config.yaml
norm_eps: 1e-05
positions: "rope"
bias: "none"
init: "normal"
init_std_qkv: 0.0634
init_std_o: 0.0
optimizer: "adamw"
lr_head: 0.0128
schedule: "wsd"
decay_fraction: 0.805
steps: 4983
Each number is 128 + 24 x the weight over its row's rms, rounded and kept within 0 to 255. Layers, rows and columns count from 0. Numbers have three digits each. The size before them is the row's rms in percent of the matrix's.

# layer 3 attention value, 64x64, rms 0.143, rows 0-63, columns 0-63
090:092162123148114132104148179133137167095102154112148148165157176096132125112128143067174138120152079117127154113093126092107137123141141114117092109140112118124153139153115121122099119149138114
091:173106113132127135121115159121137115148121142113155120203102107149140153166134149126129183115164128130133125112201132115147121118117158142165082089104126134106120111114126124096107128153138145
131:126090142125133129171124149108113164166126128126109114160098139109114146083135164102152136132187125140147140116168123120091085122133115120144190090136135111151166115140159126168145149144120127
094:095141108137107155123113100135157099110145112132117156101152150175117109156138112166091136105077171128133120151112155155152175110133134140102098184102120149150083094123120115137124117110138125
088:102128177107058145136097170121150164174138153138112121143137147118119117134113108073089145132130113137146132127079153125115151116119142131112142110136130149151125106151081114163098143092135133
096:155141098123132133099143114138124108144124111135129118105146122099130142109100138147202077114116160134085144157146120126156081116167071089091136165122107106127107159115149122126132129137158129
103:093150123183141129116112132145110091134105127164129145157152139115150109122093132108108095144091161117087147158097143108137088140166117102113099116134146077134149160157109117124158125133174131
122:130101108131094108159143120126119095163130103130068124137106130124138118076125118138128111125112164118120121152118152131134126148100130123129191054137142133127090115107156133176174112133133103
078:096122102144105139186106118145124137092116101126157128137113165129127129135157132121115133141111063145148142142096168133141172151135121153155194093151160107135113108136125135178128147121126114
092:132127082129163115157063126114100133142118107122174104157073092105138134129135138152133134134131099139105127124111148134123071131186110145161106105145115116092098120109141121113090141126128140
084:122140111151143134166134096146124142094145126114099149106104160129113125156167136130163104136109111129115118118154121131134189145115181145096197095131129131084118146154132124164129112121115080
082:100098130108102136118103160124098136176132182123130133199121139154143136125138102113145163110116110116105141101122139124139167152130107118108161149110094107189164112125121123136157117167127146
074:174109182113163117135179141127134135138118113118141109142113098137113182128117159116159139132138112145123133139101140143096129087099110119089164128120114140074079167112093140145138138109112109
114:099164102156104141104157192136161103095110153115097120090168133145129100116127116102091125123129113123124104161086122133139168156125163139144106082109159130108124165136136123135138093142132138
127:130097081117080138130093132122117068188121108112123107127126116138138132149121139155131131110096151122128141153134164146148096136168096139110107188121142146139083131108165125142152125138111157
098:175145152159172114139204074124139147123101087145120111122103081139128130117119115127107160146154110132094125121113155125125157129106117127150128075120167121110138132099084121136129127126116120
115:177093131118166121119116089135103103088143120143135117105150116149125156123141123154160089127135117154133129140128132150110104093135127105094089204160118114118119122146118121089083160117096137
100:143156142115157130137086118107123145108126131139141124155113138130117118155134156139076158143078134124141127097113126129144099123153137158160103179088096133113068106118087123100070142125146129
114:109123178120065142148120144128137130159127118124127110154062122120143146162153105118076153126130091112133130129104140133115168138121139128158140088113135155162176123102107115114176131127110108
104:092124105164110133174093130145084139118136082136121108153114160128120133112118137097119123125144075140132129124083163126103142130178151139133170070151165082153133110145115122138129132141119122
105:161120148092090137183085136110108143154130104122167104159107121135125123166141121154086177133137120116141114111162143129109113119112119167176166095113154125157100112102150132146143148110132142
083:104175088101110162108118117129126081124152107142152115091112111147136098163131128133101142122087139109125126112078137128155110155133109129141088200109133171146139126129123120133170131103117151
112:099105102167136128135100088143129127098148097131099133121141159140126141134116150118144066113129122128122138158108152140146196128143150090056176155121124137114126130136114133157102125152141110
099:130154088142125138106135141121164087101123163115113134129150148146129110113173105141127158122128089146140126112085129134147119129140154159180045173115126156127116096113114117109087132137131135
111:123124157156153134164121080127108176136144089151150128114129130123108139167128180112130091123104159133122126136142125132114103099145074104083150165141100085100103160131141136122127134103163121
113:119108113133162125135140128116098162175133087131141126131134131107113128120095145105154120135168160128110126110171123100122086125153089115156169064134147093135146160149167120148141117123176138
099:131103119109105131119155126110147170161131161106078130146110161123098144124141166110093130109172158131143114113166142149115225103129148128125141127102119118127103139119130122168117126151115125
099:128163092094120142105166106148110143092140137147085145094168164148116125147161133147140075113113142131117131132112088136125123128140172088128082150143093116110080116142134145131090117120103118
096:073136165130116130177105129150129153119127117133144083129109109129146115170160104144114145138098067139134150138104136136104118132130165163079079133142132145100141127125130132123144147128069107
085:162111120163145110126094117104102107159148109118124114123114107135125145127144140173143119132137159158119132116148166151130075113168130121131104138170102107076069140109178118084128146144131143
087:155095147142123137137095115132152092055146131127121135112148169131117137173115141138144124120093133133165131147162119141142114109113136090101175154169100137137101124142126119172087143113166111
082:169134105100082126099095139149103118139135136151065113125107104152126132182126109125105102133134135139135114133158093127147118121082189130160105104122136143123113125141105122108161123151074120
088:118111132100116121124130113146098144170140086119142112089123123144117120150128091162104109138137126152169108112120121124136088132146130176107181158087184110125130124105120135105128150082079106
118:125178147148138126130161110109152118148122128143086143128154163140106105147144122150098111111107187145179125133115142118127096134120124149080112092087143094135073122103169130135158110135134119
098:134112142118103127091118131108125152107110146105141125084163153154133135108110183123105157121136145132164120093170159139100145134146127178102123134128142138153106135105118106093135128052156157
114:144130096109053134122161102137133139192130108159052129114153106122126152163135128117141119129155144123134121131152098105106130119118171126138088121107107134084128117122141126133115117155147156
094:168189123138172116114121150119098140147126127144119094115115086137155128106140088043158147124138173126134135109133125122128142116112149130147107099107105145169151125123152127085132125111119147
110:119076161132187133151110154110098138107125104093160126169117131147150138092123156129160123125079131120154155112120139114131130131149067110131103129112135108158123111118134129108104160124133067
133:151164175137124135123152065117130100151135098135051128069141119139132133155134107172132120130136141135124125139108124121126126132126152096126144124151087095110121151170099132126150136164096140
087:125108141086157141100140119118131136139108142122066097168164131110124134155106150111117098122173077122101133119142120096091169147140137120124108147100154141113137134107186095166135102138140135
105:135129099155160119088172126126131119103069153145122096158171140120140159099117163120090129130112065143142129097112127131109158137111183144155119111140159109117122130120139120108153135162112151
093:146118161144174126098181082119081138099130118134081125070131123117133163125100145139095140135133105142143109111101124137083113133140129105148152126185108121150091144153145121114128155113123138
079:136157110148129123121152149102158144182092148138144084087156092126127107114167098059112115127099174128132138121136112122103139152122161141160095136095161162126121108140117125135124123144147146
100:125126093094126136111138109119083132104121148138107096109154162129157121153120144143118146118144135118121114134141155143141092126132181139096129159106084096117079165149077109153095142170156153
092:082153092154149141108119163142082104105117140137122089105144134118167137078111146093134138113094116147099168140128101117133147151106138112118138135148092145098156132156140127153170127150095088
115:144144120161193130098145141172142105090145110106160132088157125119125091071129087096181125131143110133118128146122114150138163148133114120091150122116109162115160144152126126154131108128127108
098:152137144117087143170120133089108113084145137122100148149136142137140157129123140129164147131097118098141134124138116158123093119114147165126077093177059111093109136114145117134097135156151117
103:150074116115086127090152113129169102124138128133135176133163123127120123183100124135085139134123138141108098103127108138117125146102135113170147149115172131127058133114103117092140142139120107
088:116140112136115125140087154155093114168141155155165101075163123119136120146139094119118117131095114158141124139063125128165112125129150139140136149114158094128103129129117144143178138093085094
098:097107164135147111153158116118131143162125147115092075082136148130119148111137131153095122119143066135155121130108147130166126133143115128052154134157150140143095112122120126174140119111116106
106:131104205144124130141105144096153148142117126092139145144120128141134148162108167149116128128097147114170142104136133099108146124122106109159097139121110093148081098089177132104110156147141104
101:096133128195139121138093126123096152110128103174137106093133128120136104074144134100133123126148132123084139137107155136140064140152093125123103149148147172113092119101145134115109126144166128
112:126150130134147118117121097116135132147124081140063143129092134117119180131150139189088096132091114157125132125105129142110117142128110108175134131175160109132136135145130128117158131162081096
101:155167123115106156143188099100095147168119118121122128142106123117137182155144096117162132113153110125146127116117120151120141132125186152152143123128111120136103150151061114104104129170110136
104:128129073108072129134102175143137125094123164121150125147118144106138124091121171117155159130090114106095161147141124154151127126115151139120074147138089136088136119133100136147106124169149114
098:090107180128131118113170120145148136117138092129142124140106162138098098136135117162081108139101112146168132129135161120103100146128105129065137156165145142125126119132084124143116123096120070
093:159132098124097133112109150149098101125179107130183177149135114088111126127126082115141117120135153136097139129117146109096100114128119101161146140088128130115144109121172145086110116175159118
110:167149136109138129094146134127149128061138133117123144170087145098119103068126122126171147136159101109147138125128132137164133113125146126088150124128109087181162144147146130136130113095136165
088:125156131094126135171075112097132150095093149135102084133110153122167137148122146139109139113122103122099116154130129127157147130116169111136170107165102096164111159159117107164152140119132170
112:126117182138173128122117122101095115112156105129106099073160130140126146135137132129122159118126146149134125125118130123143108114114114086094153088194097114174122147167130121138145137085126087
065:112129138159086088137167165130167106158105123122160111159145121113122125094114103110135094154104079131148141162065106131110129138109148091133127155137160100142168105105120158114123128144126141
090:124103099113117142158099142133144163123121183125146128169129096107125116122120168058113149150193150103133105134151140107140124121126134132144114124102136170126116136109182119142146122092121164
072:108131157164214104120159100128138149096123096125107098140163119174119119144177124114150109136153122148134121121110123137089142132111116128096113111137175125156166131121150118113152134132087133
105:138174089082113128134184119154119120166155152163102158127146144126085133124129073110155128115139145147124125148165095141111086115112168141118153137152134146114158131151111126139121089105112140